Each number is 128 + 32 x the weight over the matrix's rms, rounded and kept within 0 to 255. Layers, rows and columns count from 0. Numbers have three digits each.

# layer 13 MLP down (transposed), 512x128, rms 0.086, rows 79-115, columns 0-127
086095090102119104115108146060108122112128110169121121131179107116159162077115106076137097212111139151134127066132134183096111117109100054122054097107116147122155163158135114163155149182095143148164164108117121091131120142112109130105138105134138076114118128110122085096178067135142117114142141120056169144072089100137121092120136113192107046127103157127097129155146172117150093127121
149123098074122168090078134170136149138116114034130160107058158177076124149149149129131124179114173046132066109133120148079140124141114111121172112132139135115110102141106096057203075134126123122073054125136089146128145153157168124170134092117103125120111162093137089084195138093094119181120139134127132131082178180084160085073097107143115101115118080078101140123073171092120141119106
055159154112121152126115152128052103057106155093131129175093176138050159105081109146110155148093123098082158090100135133095142150111080111146187156191144133169183110200107129173182088168126127166176157139053152110196146116137084130153139181165087139141177176150104201126165100174184210154181137149101107166165171145109148155120157113138100134136121016080172142124176154157093140054163
115134081135069170152156126142130144132116158124072136132181103152101144089123138101068135148110170116130133124143181131151121124107104093116152139103125130176138046116098130177130109137103105106140101116088060150135139103127144155154130117098134133113126206132127114161106195091185090133111129133129110101000140085117104127158161126061135129142150117196086124139074140084155163059093
130174088131148090162108175106119137083136138171088136099093107102131173159113121114113099139120138119111125115126122179129147125148078136117108119141102154159124155139107133158148142099078124152141169143110130132151120159131166118164150158186148087070113104136116127112124114116122103115142137118128118114252155127146131108075136109115142143111155140141133146157125200077131095124034
137137089055133136168126101132131087119088039132160105177170153192118179153092095068192137143122144083196109121094149119129096115126089112123138077136124129105123200095190082093192102112117208102104100151133118120143127183111098127115150110180092115153147138112028072138081155079155132212162122154104076105151108092130116125120157111126101135127137085144188118116169157102122122076140
063088134157124200146115073032100154159114152076154128167134114126108062135121143153112082161113130143116179079066122092140130101097152115203174104122103142144165141156195161152140043166182116120127159096110147100126134111074116111150119066141131117099100165113125151080073072109128107157180137135092092173105141118194120082128119117108115175128119134122089106157128082090152099160156
110109083104093135117096103141142088136130145133104126095094096121113110136174127165151062160084108115165067167128115154124051149170119152158107142198137173175179134117159101114094104116140068106140107107153070139162107151109103052155043119162140087201166096172104105090118125167131120159160127103210113102149140148122147133077126159109161159137133152124151122115148093133099123169142
144198160035139098158148122197103058120125113130102118140174106134140171172077119137108145103124096119088147130149148136136093101134151076107140108154115112160099213126095097140133202142084131108143141136087107116128141149127131173102103144156145161098191169172145131112128176176159097185208124189129106123126097139114121092110077106065118098117125113219156152129134171144167110117106
115105074123157112107175087118114128166142130151133114097171111121067162143193082107162112126121153104112153170130129143151116108065125197188197121101223141123163031124206160114171081155122080156102134117111155132119130109144098109197137155116105100100130161158091108133079118153172119150162157096233124119119108042140159134162113088078130102117149120136183083134135061144135098120165
148170117130082138122120073168116100132123101096127122144189155136129139158072163124119134148128112114161120095151187190131171136099144110127111124153109093113159190137132192196136117111108086143159094092110151179113158125156135161077112112123130158118042095133134132065219109129134109171106170200091146170187123116119149094166127120068112142145161126077164160089094163101164150115135
134143060084128137109103130170124156192145132121143179124106108161106169132099120124128143134107129111229129191099148138076105123106093135137175183085110125116125153115199143147121114139140144122176128090070103074137173139133126182119133093122144159126121119088175107140082129119146110159114085131182137081084131104141104130088126064158099131087096176152134101108110075143140140188091
150118113107091147183101119088187155107151147119097147118109127090157118172150119096148123142143121174127115088146146132105131085167148166139164132114104146184165093116123119125140074140123116104099147076119130166137152112093071127114112138110109046101124078120075125118111184136125095069147172073166063098099119177161116116124160175155085188215122089075159142201119162134087113107111
191135114121151127080124120147094125112104065154095099147132122130146091096111126150141045115121063181121163110164124148177185098154167091129159127154151188124137165142098136125109140138103185161115168165106112136116082149162129160070114108109093065142129125143184098143115139151100140175079104116162182134020136129135110106210080123146153154115122133165133133128144129141138081094183
123134129153100157150131144161115105159107092135049138093145105098155135135124145126089155160118126161129173177051111168113117129119169059131070116108089144137106148117094067168133136118085144109123145108096132110123101107092105172155152195069118158100132126094123142128128134127053117116148129096142113157096179094136111146099105145138130146162052111140061115089142162105136185101086
105123131150153144136061112164188166128153186099126160137077124147147054173118095081099112165131094141216139119133136160119142073153124125101157166108110153097088126088154164083195099117144158106083148075101187088037115095131090099184140131073109151127136117120103079124122190131165108141117147167116175181114146157094127148090128121154141145150122094151113146169148129118102119052170
082167160099155158106104134150167107166155174082144100128121124139172145120100130124096154139108087161182158160127164156135147027181079135124118133132113114132161120084141123153173095101151138098150091165152127130082078116141137110141142170108175080150152100175176118151063108087115136028116216063113122137121130100146105143097125054122123163128145139087162125194105140081159124172098
146154077115097012167177075103138114128085100143154129206079098131141158113143142148129144180112110067121097200102115099128136111162157114117135159146135102094138154156143099129074140152165132152122136143163132142202141148109144035125130115135109151091176127139169147138092138084110081089134059242132123118038168107125128156133143087130131166125144099130161135126141141137085115110104
074143105140097178084120119116198134151092161132113129125150134147146124135148167097118102179139078223062221093125081101090139085095110127107079129103122179152153150133126060155168155179105170142156101104087143197227108187100088141092106154063142084159170072114126092149115150079172174154112097150128160144192078144102101099147152116147101118167157102134092101160169164179128135140153
117175097075135146096122158127151123129049093126114117164183121186086109076108156086095078138085089161218161116154177166166114174113090068140131121117166120165135137112085139157119145145157108097127075046112103150145079129123165091170159121157100120127128081077129156137135105137166085138077127095154104118126088142106133089121111089111159071122122057119072119129174147078117176129180
115135167139149139150165145155074087129112091105177159117108143100162098106158085159131122126118111157131087149112080141142099139136138108120101099150167081133127137114100149129050145151139146119066122170109101127128126086147120068165081152139138133135089147152147141078148084138099127230101135161132123134140191124161055120115123192140134122077085151145155128100190155196131115161086
122088141140130097170090158147102134150135124056105122161117124108106147068154126141178108202169182091124137158116148137128154070012139161070140135152163136148135142067104183108175078109139140171164111126104153113132130097150094131093185119051109127122123158120168102093052124142160132134135149150127164091065176160126073121128087110131086105105156136115121109160102149160132147167153
070068115175144157121143104106120102133089125116109156081110167125119104135177061119054070135137108166116175112141132114180104165128131132138161135128159114110143113159098095106186115094094124148156155094143132103136101138049036089143110102145117099081173084124100091093124106099144114139142103115134104145158138049088138103099183130191090179148140174134080149132134124114094067117127
136102139102131138105123092119136133105121140146110121125146101121165112048152127156109147112105092193097117099114138076157173124100107156166129063105067127106189080134168131152214118116085171159143166107155132115106159121147079119147095154137139125134191175131152130166148101121087145202084147115139114120037140102134117141125088146142198157109143103132103069093181099118116134104045
089085098124174161151149196164115129135147129104144143122137134160145133133094136124076130119124122125193134137133120157081167110116150128119124133107185100148088080101129112119155095072060122098086135130091087121082122131146090130128165121160173157120141107087066118143147118133152190189182147139117112137143102168120132111119119132103105126179161125090089118096109141122129103119132
120131106102161133123152171122146135128089108181182124148105114099081128156155083112180168110120146147222238117167084149179096173145116127155098136143140175134117135122111153091143164107166170117103102096149140133069190132122154101137070136146105113109106129117110098079148114095158135145133119092175153144173095078114130110145190128170134112139061144109210132162135135080118122140178
088109111136063070117158120095085178107130180111145088123110115156111115087111138117104130164198158083095143151148207142169108105111094180174125149170186101152098096145156121186142162176102204182109079133108123111166131103078140136155131174119121129161152152206153135155124157105139148122153117102111164158142151157148138081123107104147136125116078171187158103114068129071141144118079
162123122066095132087133136104148096106101116135100138119134092110148108097138116129080164131103116175039057167156147099181111152143138097169049097115138122123116060127145116159158167127098080111108138170151080147132110150133144115136188085130110180075159112098129161089063146127122149151150104091136116156134136165160178079150131133155136160103192121092125151128140101100160123096097
104174125182103100109152100151117178076162128119143105073158187135159115103119132136141136058189103053128085115156067108163107114093162145126103139134074088074104184091126145149149167095146151189123145126128113108096157112140133134117127076095152114096135143076097152161109130097134175141123161164130121155061171120155142153105123114120090068098101097121103106124130131089183190139078
079164126202147149080060095111122155109088151133114115103058121124184140204121123119188118136123153125056159137098085190107129111129135095120104099165111151123151133129121123138152093113082150128049111141125177138131141135126117109189189167140148112100132129144093110146157168101113164139156116142165122174125148097138129129118120108149066084108144125142124115104143122104118078148176
099091174075174112116107111186105158130128099129090049206092074177033132145127141136136121104133185100138108149150158124104105137102116144119088150140156122122099122172157129144110070126127161140164112155173071130086106100141125147142134150089123129141131177177132134203166145156137126144163144134119159105130073124090166104110146156121142070135092169058166101112115129161113151165112
127141095172183145151177091116116189149116140131135102160077181087064126116092155122085151124125076157146122151131115094097178161110123107084104133145138167051121132041101089093110118131155131158226141160130128122081112160156128140161122189107106189125199132159117155163116154119140162072125119121162111148165129152111160121167095111109115169162130119123153143133171101159134199148127
128080116100118154131125033126114142116115148086116105114103142165073103100149112106122120159124097141060134154151138161142143096183147161062111087142151096147106097150110144144067166157122174100142126135134068160103144179155178126097100147121092095154163138128170076128091123119177095140153141146104135149086122137109113146179163104122103152163162087122155123129157165130142114084147
135162097044134122205093155190106118142059154175158186102120138169163170105107090152115157139126179069147154133109144143138127173116164101140100103196150133145175113081082083121123158140177118148153093122167126116114109131101102086160131114189047099126120121133127209107111150150114174144166104172101113118104136133102160127135139127158119142102127102152150115172152083092132171130106
148141148116145088152135088156108121160122109107110074169090149152158159179130082117105140112073115203084161088116143135151118172073121144074081199086104145146163176126158083109088159129166205131121110111128082177102131122127133138072132134086104132177137098104101117101141068099158077118183142135179158114167119128193102111068087106061100148082167203098120157137147146140146131129129
174134119136116200145093109189161106117076116145175129193117197142141180171147117132130095111164148125140136092119120108065142125132141086095203167132108127129182121086118136149099148122116093122090158055145087077164181085111068136092149135154128113147105118079126148110080100170118133178084132094159118100045164131091143158117122103126153160148139140125090067142136114120123130134093
149134191133166146126132141120093124164107084112123132136117161118172109127186127121133152126164148129108220061109113166215140189159180122150118122148158108118108133091112094141130099094112108121108147194133147154154171096152183082146185126158089125159120116109104173140138124158155150130149181101124082092137116096174117117125142101135109117038114140092104053117122146152160122111188
# layer 13 MLP gate, 512x128, rms 0.242, rows 80-115, columns 0-127
127064147125060164136143088146118134142110036127155139163094206194074203102113090175074067079132181114209112080209170107094149129163151096096148127122111175112144135151098126161114183163146161103133127118151173085143166150116158141112113078092148133121046141111126117136128145104114099164069098166120174166100121130134158144108143148130130142077170090100089092150166110145155110175154
117101143157120137197128150125101103111088082146104137084131112120148089175138106130164141138116139130160130136162186088145084133074121185154136100143075137112182142127093159132120118104075133135150156104104044158209118153091088187138117117126135103163104158198123117135133147144121130106128162116101184076035115132145132131179109192109138219096167134185087061180139135132091171177150
160147090060130147108141118120145139166145113151051090142155106085101123117110135154112142083140164167082124143134125132118105134164081183115165178123124146157176103112171089180128094147088150113151188160142032104128138108096150186196155116129115077138144132108156039142191196093107098104084139117104071118047160080103120152134139131118141161157130116159133134152085101134159159090121
160113116145102094139104081139107162144122152104127183095123075120144125177137125114155183140099144155064133172123150211143106108095121110109118139181160130185180093145139170126076161110115102185148124119133135108197108135080130139131101137119090119108147144138143122099115172134146177149030141154153151119107135085112118129124156138166132135089126085188156107106167139092082130128171
169107154191114102126099158085121108095078181139144176068107103129133082162159095188075110096138108161130123136133114156164121122134111242122119212126092117072168120129101166136097129158229121167138115052129132161214145139080163118093055120107174177158113127137151142101127109133108097133120176130117128154078124126157129134146116090102159181132123120149122144154095142153111119161106
147140140134088157097103118163101145188149107129165118125109055163091122138111107066128147155142141058141158091149115126070190152069085123152134148158081171153127139144153105113125118072114155126186104193165076126073124169115196108145156106113127140096084080137114144142177118151183160095134163087139144175162115084063131051133151100126103157143167126089116126087163133189133116126054
147116171138160064101084124103187143138161117166080139102123121119169142157092141129145071149097148114139103204122176149100142135092101111056161139131121146125089120109166150087180032146106150116179138071123090117135148107164200098116129116078165097101147087094185142123111145096122100094138164111095109112122155127112067156082135108110070066140155109109161153081083126163109141070158
162158121114171106166130120071132064082157166052172092130094140135178123171143135109131108129106154088089125088131053136102143106153174156110134167158147118106161175128111107093073141068084145078146195143110079154153108150122129163087132135082141057162095119147134116139096111162104080096098134145159149169193115115112146147127117124128120075120140135110108146127098112156129095119115
194129113092123122127114128157142118106123116171116135113061097161188233177140123083144105158148147057137075092108094122113170104109080106116107094195137166127130065138119176172129144136102129085101052083121138062140186160129098117165123118102136164105070121144087126142128139155178098112126067172134152177096042123180142119155110055107112158134109092194132113124152156135135221079134
176154124146124121165079134178130103152136090187136162150082086151074152140108126097124163083206171176115126132115147139098101171109145195075122151134174077133108099122174076151118140084136167105115135092093167131158108117171164170129109134120107141119103179158091153097130151082042136155054108097186167115147118166154130145115182164118097171117171084149152159125073091093124147108156
183151152118131146124141060118098176081108146136173165190088162156162128115109103115159118193063146130086101062104138123117118129170123153031164137124163112147170151144141081184077087091159149132162116110136140105142193095085149152102139141121131181113122150086118144156082120084105173124099089165167154135150131167085124135157193120065122098128185132151135088173112125132108082111068
078134138117133134121111079114086125148175138166132117167151131120128107175130134157160143139107097059197121125093138150080091125140121107171125205184102161149156104147136151137095112126144102160135085147167144089086100063089140141153133072121121147122127166129088136223162125169154155128156100186156098092130117116168115160190085112067173129130098125140093070127048132101132110131152
108141131156087080117121148151108156147079067187121064147133110117140130116129164140163125130132103186164164175159100154131163099122125118135130068162151153120156151123102120145158120101148177174126109141117139129206131146132090125103146087138094057123143119221143116148154204113088083128073127102139151119125108096116130080139130134163148130191131093140131125160146137112183111094119
166140179114122103075142109104116106114122150161169105166124152113139158097133121127099117134163138124155111067186164097117128195102163093173128145128154102146167167098115142119157123179168085117143072125135148108138135106090089103128127154150103131145094119175162107049148120163128166085103116159104110140144103147105086127101150114158144112093160070093086089134122108132064178132163
098096101129150141135079094093099184133161116098154147131136145072190089144182147055182139105121164122151091093166167085145119099175122130096121120155147156114116147063109151135160102108208128099122076168203130145091140081150123140108187153114181158120103142145118128146142183145117143132163121174099121153134088069104106139130132169097187131191115178101180168155117151236113123109119
117084175098164149111094102119101166134114124126083138146099138161115122122133171111091161161169140142124072132089133097126112101058101152146082123164088182135157177154126177141160131164167088140122119124101098058088145104199139086111133142136078182090120134099126159117102152083062150088139171130170119114142139130142137103081164120195137151099147117170174141142115102143125071157161
169202109165143207141141133189138107180150120172105161157127139126101147103154115119108151147183109096172122158142126109115130145145135100157122130201130115118175149132098076120149184136098143125186108148151206137151147093125126178105080081232187100146129090144184117137076122121157157125119119111113099142111082090129118151114136130119126132097088138160060129158160110111130090083090
220114167114120125160132111145193118143115122067047064147091088136122024151129151190109143130173123078155122114186131133108090117160089132101137133091121109112187146200112206100061110107157116120172158117127103103130127156168155158151192104119182117143156114155151134134117095088081166118107147113079119095140152140096152126133097117082082104092068147122112135104201131156103135100168
165170140148145103088091102142133107114156104138154150165142147130055098116140106176075169155128077189146107147151125145066225176085109139121088113139197138107130150141127159151100097164145059149137079076138073077137135127087099154125152165137101123081116134105113140156099117135106114144138155073142104136098174125134126103152141102164209115094110074092081087165147169116105171119160
145119129118122179123149138132108122114049085141141163073122078082132110131191206138163134157132117102146130083115104142146105149137123079132144094109152140192101153174138116142114111123171168145148200121126158163114114114165150173157115181147200063122089153141143102130100089127083019116134117154086125109142076103110123179173104167174166183070133144180137138145135136080133041123075
116169138091136117179082093132080165124160127132137141138113108070163105218099085155132103101094148118201127094152139147156122129114110109145115123159140125132119129114110073121098071169151095141131140160114075150141127085145087224123208123130138147116073135155139141105121142126145072159134172055066092119154067169065059132132151119100187158099112196072123124138173072159166186163117
161152168095076125151143077108141116091207120120085146117135128128196104122150187126119073100161146207155120119106120163141145168120095139105114092120112143130113111113161113174143164101098142109121165178102062146101134077188193130089124058160128091168109202162141138138103137116106142136118160102162172145144118094149072141097159110127127080097124172089158111107136115124145145128144
154119152121117087160038082130104101105114119176132126142145116094105170186210117206090120083117178173122122105071134089152124123114098141191134176119131169167127162145138117117154072082195151094162160186142131118103105174110116100141130112150121129142098154128163142157095107153086121118091092177099188123101070124156146116108142158161139108152154099077113140204149070150099153131134
122178179121129120047140146097108147097119185106138085166140116114138125074178168107107141134134170205109111058128134155179171111118094140149131148129121078114141150142119127114123085137120074167151190140106143161129124133136114164100119082167067138123126137115145145146158093185105115067111082173154127118121151128103106144084092079136127091184101075127096105153107036096089171088096
079160132127077097097158122106178089177137057128114132094096142203100116077119103119097093137136156128096082117141105102094118123139129193141124123183143146133059088145172178145156148117151163142133138126149158139146117115135155131132132145117111068162103123150143158156108124138154057142107099101152100111133149129078142138151070128082131112092144087081098140139088101170120178179091
100086135092124095141086147127093206119113161104110129136140165161116097161101147126146173141121112157200135156113145160197155133140148098079160121159149092154116183125127079124077181109128168100074108130121168077091161126111098132169159190120070153137134133105143162178009158162104109132151129145147125144120195141089119118098173110102150052160188169082119132139110106136157173152083
104128116114096137140194157131158195128095101120139068159092130164143139105159129135124119102107114117125099120147092065073127118122091172108081112144140134199101155178156090155124116129092167122161107130112159124168088106161109119090108110146201128216156145124148083101127100109108056159130127126113129089135169232152102115145142104075119192087139120154111091116124105112146142187127
096068154083151113154173136120149122149123116109134132092127149119128135095132132143126121079177064075177132116128068107141086132155161138089148156165079147106092130085102138117114092125166148088091105196129058144185128127126074175131134121076110096080112109129123200126097143106103134127148110161130145085138140129101061165041116177117112084151175073084174152092063126123143159118138
154143175128116153170117211152149075134192126145185126165128187155100142112145124141103121123160152141108165069140121136088112072152124100151082098132130125136173132139139117059106125140129135129159149099122129128122185116075115139172090160150149073089153162131159190112105119141070087096126175106126160073178150150112167127139123125143085108176172117144142140189129073138129157083136
209089081091110133103104148178127146106151077109141093097158108142114099163170144143127114151165220151182077136157117159122161175149155170135125205105177091142152122115150144159125135112110123076093116119140154135133165113128136142115082098080107057129137148162152104116205125140183101195159085201097135117111116127105144078107091152149128089150096120130161118103187138138137096145140
199137091147148125157105087122138145167127162099123143170184057095135142167120132113076174132170117138088101205116142173100114110114209139124107185152088150129052125125108133113110139096116135158077128128104113178159157123083168176165148130149225088081051122103144162125126145180097113134109161120120120110143094156109166152125145135110100185106163149145142149101086184164114089114111
121135129187124155127078125091154141189175085092155131128148134141119116104120146192157109137167164114172135154119070173078117148130131112134150126118104131144125132104083112068110150108064142134178148082099129118198132089088070135127116115095153138108061068096139159141111140165121144110094111134106102146128111108117139140143160138110075105127152151129149158134083160114106188198171
118115205097170085128175124102118100160075173179127094120112184060134143152110186180091104172076165161104092132095132125113139163106156146067147166078113116170179123094149124155115108097094113126170103144156122181140104112175095177159142157128124118071151141140126134120147143175082096134106151172108137113124114110105094133134125134171182092091156105083185067150119133132173114100099
117142088104131197151062135188125106174103153105155131056141127089141137169152091098197155135121139151169085076149130191039105119139101143097160106127071151114111130104125151185102152112086160130126071136146134109110124141135138110131155107105099091152083110187080148124170127148104095081106087155158144104113118128136124143159086178162157099150107105125150149118088148091088167127053
108119156104163053116107129119161111138155097159161072165154138138121104157105125134069068157108152135111065161123137104152172110102142158162154155136114146089177104127124157148146107108087123098073111114124111136125121103139062126059118096080136119142057140121216157155055113141156110095135093120192174116141151140125125098161096127099056129167157067133165097129123093188152115114086
123080083148168221086147030112078114129141155096095101151112097156096104118112061117141185155053096129175067152131153165130185149096124110136143086174139131141086159075113129142149161137151102135089150120173126125082112100106148156159165138098145081092093192148060162100134159209134081121104148137087159118127093152130148148085131133157134143130128152140121117098178118107127138082149
# layer 13 MLP up, 512x128, rms 0.259, rows 80-115, columns 0-127
135133152078122139125158195129110079096084146092151136099157124120127181128203145149089152137104143059126049133166152070115180126127116159117138100181103103230133123152165134091167131144179083131102116173148089194114175129081074090099148131089139162130119148091131121137176144062137064084074168158185121168207146093135136172121144135127189149144087111150138174141107160156125171122178
052101049075189145062114121135111113118152177087140097167079152088148134169155085080108143149155143146100199138128099102122104096148166120085146193095123148149155125150076100155123130157148155155133104105123078125173138040196137196150065111085111106134094138184103136097123116122207129137201151141156181127075131153105130149117145149123090111166206097172138149092212139135142119121126
084139139125153091071118142057136151138166101139113146170097148145141107178045163052159133141142100196077128126126078134116131095139157105155121145190148138120167187117124131072122133164164127131091074136116173169137128138090089132129160134140124126115129112134101107127148087180107129134146115133097116169216118138125122115150089104157097097101167111066162082132151144172128121112181
160140107115122119091125080128120161070181131134123125094132136165104146087118140077138156113108103148154159169124103090157112073126081097115172105105122100099109107156183153177086117179131132130123136094128091092083155182122162080091109137079118124195139186095131157125111087128080120080103129121115109116123105135110154128145106121105156144176131176144115103151123079144162180163094
094124079070119154096149116128111056148180084085179115150184185164122134131168096181129074153060126168138169136122221113146118105129133079167119151142144179171119146126151108120141074154124118146135092115111169116147066153108177109166168127134100114175139132089134103154134191125137119095135147090110153137129116203085129145073133138120115123137088148072114110105137075066156189100108
146124044092148146116151137101117167137148135111115093147167105126073149104183120164147088172154112148111131167062185141103113126169144203184155111088111125120122088130162155101154142089108119160096198112142118097175073118112175190125089097145114095104204111177089136109142137116144110078144091079142140091151090176088155128065072151110100139187149164119118096068143127081104108135122
135107129154117126158103124110109140069119117124101149146091081078112113107121169153178085077117110104162119143122151144078115098107135123131160136130118114073122114193136120171187014138157102078189124134184078130103090145103149109121143102086095164085146121096157059193124113109135110150174122145116154111179094073170105116150109180123125129096178156140155151102048160153089138113126
106104170156137129111159140151148159141167174133110125105126144124121115116123146094133139153093118131120126127134137100091175135127149167181150094065102135056091109075149120124112137129165108077196074141118160069141136130107155082135150135187118150084162102135186178160109135160136142141139098126113143162107152152111203126227170099186109132157159096100126076160168121137119138098166
131109186139165154180088109145091092122170126103184140118114103120125143064073123111206099150115140206054120104133117156107098140138121111094107092112131096086161109099169102152166159147088154095136181144121147175121153137168112099090116116151039107120125151153144101166091140091093146130124126162214083152088151112152110149117135091183047201075173112120142069096112125132158138147160
118160080124143121104100156062119137197106144125149094160126154187077127179152060120107160119095108112156173068078113076164205128097158091083088149162198101152108126201131107138160142135145144165117152110105164135153156096074159140092160108180101110150094100134105142157126129103094157127054131080159117089137103102126136091104162118099097147147055085156117127176106122104079156117144
127173152060099099117102119164141151134087118135059105132108197214119147114159149138119135173071138135149085162103204182158101136167159125173094132125100104134134089129149145146111115160141143135101129071129141099110128085086139149169156098167157153113105149138101124095163135098068131116188119110099162149124164136141125054108072175104111178150081189135142098094123138109119180165194
096148132098196112137124165108153181112107093160125111144115110089087131156128119087128074105149188104123084129124135159113154135166082102097186043175131137120127123156128160133173099160109161148109156185077142138111136135142164078196094126085097139132192137137146200115156122098086109093145171157085133109131077170131178131140106143121028136167122095112106095195124166154098145133088
108149130103095118101105125135088163135123140101114115161135099138123180118141133077037159139153157121143104149178130109102113146101102104105143125107133098118118087102131096132148118171214124141124120164131108127149101122134122084204129126153118148081176130081160119094130134113137026129075096114124131136105114121134152142081120182107144155137130092091133125169137118099093163102100
125175095105134116082111108127142102121136098096141129137139091121123177149152196160143180078151103162131189119127065128145156129101170141204137087111140061137080131080128090152152163121089154121045144139204115161150163136174146149128150103115141154162054136110086126143127152128114130109157124115102139155053152144128152088113113105169142155146125107099140162180113093101107116114077
085087140093056104166088122123145183155126133207164182121148079184128115108031140140082151125152100161174104158180108142098141144127104090121114072116108133109082100155118136163163126134085144119109187145098121141115148151100192126120163133137173119130117090116126094149126071213149127106123100118141146112164147141133095131114093111086144135073129076152109110163148066133192122216150
099154105078108155162094167162166087127149078117099165117147140133154112190162151100093155127165157165108115106125132149108077171116197170135108135123119064055106125136049043123181127145111157133136137131166079181169078136184094137091161159085096185127132174083140101144132178124084169153094139145127177132160093115119176126125104102131160133125076096103156137145194161167093134159138
118134098115143127127151147158056144197139120136203105148108165159101154135063115110100121146137149110163096093196119157114124130116109136122140124066105120140056099090152185176071131171153142178158144136049102136160152162127205104095181160081111147135124147174072168082115078135117157146150146122133109128145147180152193103110133084104185193095145156112152134147127129175178153179181
104090060100131168087062170067161086158167185166162141089125124163123115132174126103160088192103182121151132106165137118149180132181108117124138176099129077087090160169077097103153091116074038134189142161193144153098148193099141100108141097122135113192135105114171131138157185100096105147114087169153177130104156113183245151122129116136102111146140143093184148115120090110127081157087
164109157122139117104130162097143135135102098110160123185113137172064093177054156136122136133121130131108147143146112090146093197174137177104095148162120143186163155211170107150121147121145074122060104154119155068093077152131133092074086175114125151101099104064137122127115086040144125145134139145091089156082075170129142134146203165157097167130133170146180076113091100146087100109169
196126128112127124063173111155168147119169112160154148164137088142157069175122089116108097071122148132141135138115121152141097094190095087107130094114126163178179085107105081123094086167115175089159146099130144132111132129109133117100121089104175105104089058165137104134126146127076134154125128113163167109127151098116179153152096159157118155132152158095162160116077100116116100144214
167106094111158119189091144130189123118110134106083084128098102157149181080133141146091108109071129141151153180188158105092183127119120095116070131152134104140112097145076147082185109123119119132048125175103149106096172144183156052192149140116094100113158126153117122098033128059122109092103088161124125187125148167074107173122188135078090127088116052136153141203094139168123098118165
139199121178135069163154105103159121133134069135179155168148125189205156150104154125123094098102127123129158162137160129134132167065104128135124164180115159103141113150113126147074096108141132109188166135164104162138169129104151112156122085153155110185167125143104074133099179071158150099161187032111060118139123094163119122104077152135134086125082134120106163153112081091108116116124
147072119145201118169121102065149130072201112161163137095135147123149148135150135114129144152137160087085106141098108151134158133147184100134146061196104089105136108089088124098134199119188170133162113112107120119138128119048074167185173113107145153131098151184118157132170089151114135138146147175121135121121165139157106106075114143075139091116113120125175090095166146114126174105141
144116130084125190097112089076168099083062123121075152125046093121149150133161103122157136139129090103134121106113143083120074117142116126118144131108176115100153141121096152141131103164104094150111137122171138120105079089183142113156119143122151106145167126173130120149119120127088163152072116146087120116185091143118148122150141114121145112122162082117142107118183171129148079111128
106133125120143084065111096137123160126123164100143123154191075094152141134144154177084143133133106118134165086129171111126156130159124128147070132208138123146099122189122101155140089098119185124118094118178159140154140102150125148098168121150119140127183116099128067094141131144126177139110153128102171179141111139174103064107126164201138122136121164064164128123068065134141107124067
135123079166114092114150091081159139150172112096168156110162123133168059196132183142143161089123086138117079137091099148091099101140174150075134115117118125115148153113163106134120080166138152146138147081140168132123103145085117124101108063126165110136065168139095127174154180072098109124127207137089113139126119195174126093148181187111113119169113155183126131116079167104071067176128
141147120083140120135106133195117203132112112130078131117109131103077143178101093128139127169145137064092134104084166154097139163084123073176188156110186144142188112163131142108118065121143206078100141114115143152116094102125146134102115122124107077130125143146143117135112155125160068176130120120139157155146105124112117124076083056129124122162093128118148135064137122079121144147158
130108101069067142141126127166138072151111145092149167111137146117142090169164154111090133131154108140080162078104113176107145166108095141088063161133176148154177126150165128084138114164129075142076145157102127126095124144118124142128125152144115166167126136098106112169124143077079141107150135173174032140062142189106129117216106100143123141104120152167058136173159116131155098146135
137152155100123126143102149129098120170130100129143156129089126190084128169090125137168122184093111154159112146164116076109101122133159124213161197164141120120133142090082118183130145139136131141084192063131106122109123126135151146111152142126110124102122134136092122137132159093212144142097159084095140159114123127134108106126143089113057157082168097097118165109187138099123095138097
093129098120115127148079169118113127092118155174175122147115045104092127169141133114105109083118130121121109147083119168120140156053136132168073089134102072136134129152156138114132076136088148140132173135112152102142162129183116057113130137084057057137138157166133132150119164153146121135104140175186166102129168102098105158111159140151101128167070100143135147092148143178134103107119
109138151097107142162134136070128072114137126145136133111172121105121149137153117112163173122151117093129127161113107117046127137157121102081137118099159155131067111138139126147146080109167116119111144100182150080171143111116164183134154140108161143103102129091117180112177130220134141115120149153119123151111174141142178166097073199142148125102210158149188116120094103151187175078193
148115121119146112105124122135157094179121110136139119129120187146142173143143172116149119151132135123144115144153073118080108127215116090110105108142124112084154104111081136072137142165112137108138140121138144107134097118132154149168139082176132133164031143132144151174111099102083191094106121135194116122173110138110118123088142056115141181133124198147175146146110065142163135117175
170103110135067084107143115132163155167106142105152104155133144141164155135175109093169047149164079136124097135148091104117148131150111150148100171109180145098143111205128132177100047120077100078144122158129109129128128134153138112120134110139151163137116105163179106139093129131161152115121142122118219125106117071171148133128097093096112102141121133135170123097104071158070164107102
166109152093123078131123082032184187114133116107099141105119106129082071096097184096097170131176129042093129064127105165142112096130156074077180125114084122119115150138151117143171063169148113125069130114119150138105132129134162127134072092167105153092100144103159181137184115125086112127193085116130134152081144132135121080086132116188132094119104069114138173171097181132112193124119
099094170100146111162129121125124110207160109120095188156093133154115132144085120120143135171095115109129179103168134142154132129150152164078114192158112126148141149108151093060192144154155140134184158136099131105105091123140098132073130089105149073085126151137072189108112133076119081136126132110123093121099114121111138141150144074084160116090104097134155186107102128096142052090110
131114104087150094105194136106101132073118086123125095135096104127053123124105140112072149100113059122156138163119128127081147119153141095130100098140180144128103151155124132129083182118076078132116117084157140138094133145130177125100155111127085180127106206136119177165128186135108118133136135113135101118092176144194116179140108101127106094110168170119151147134134213062108111154110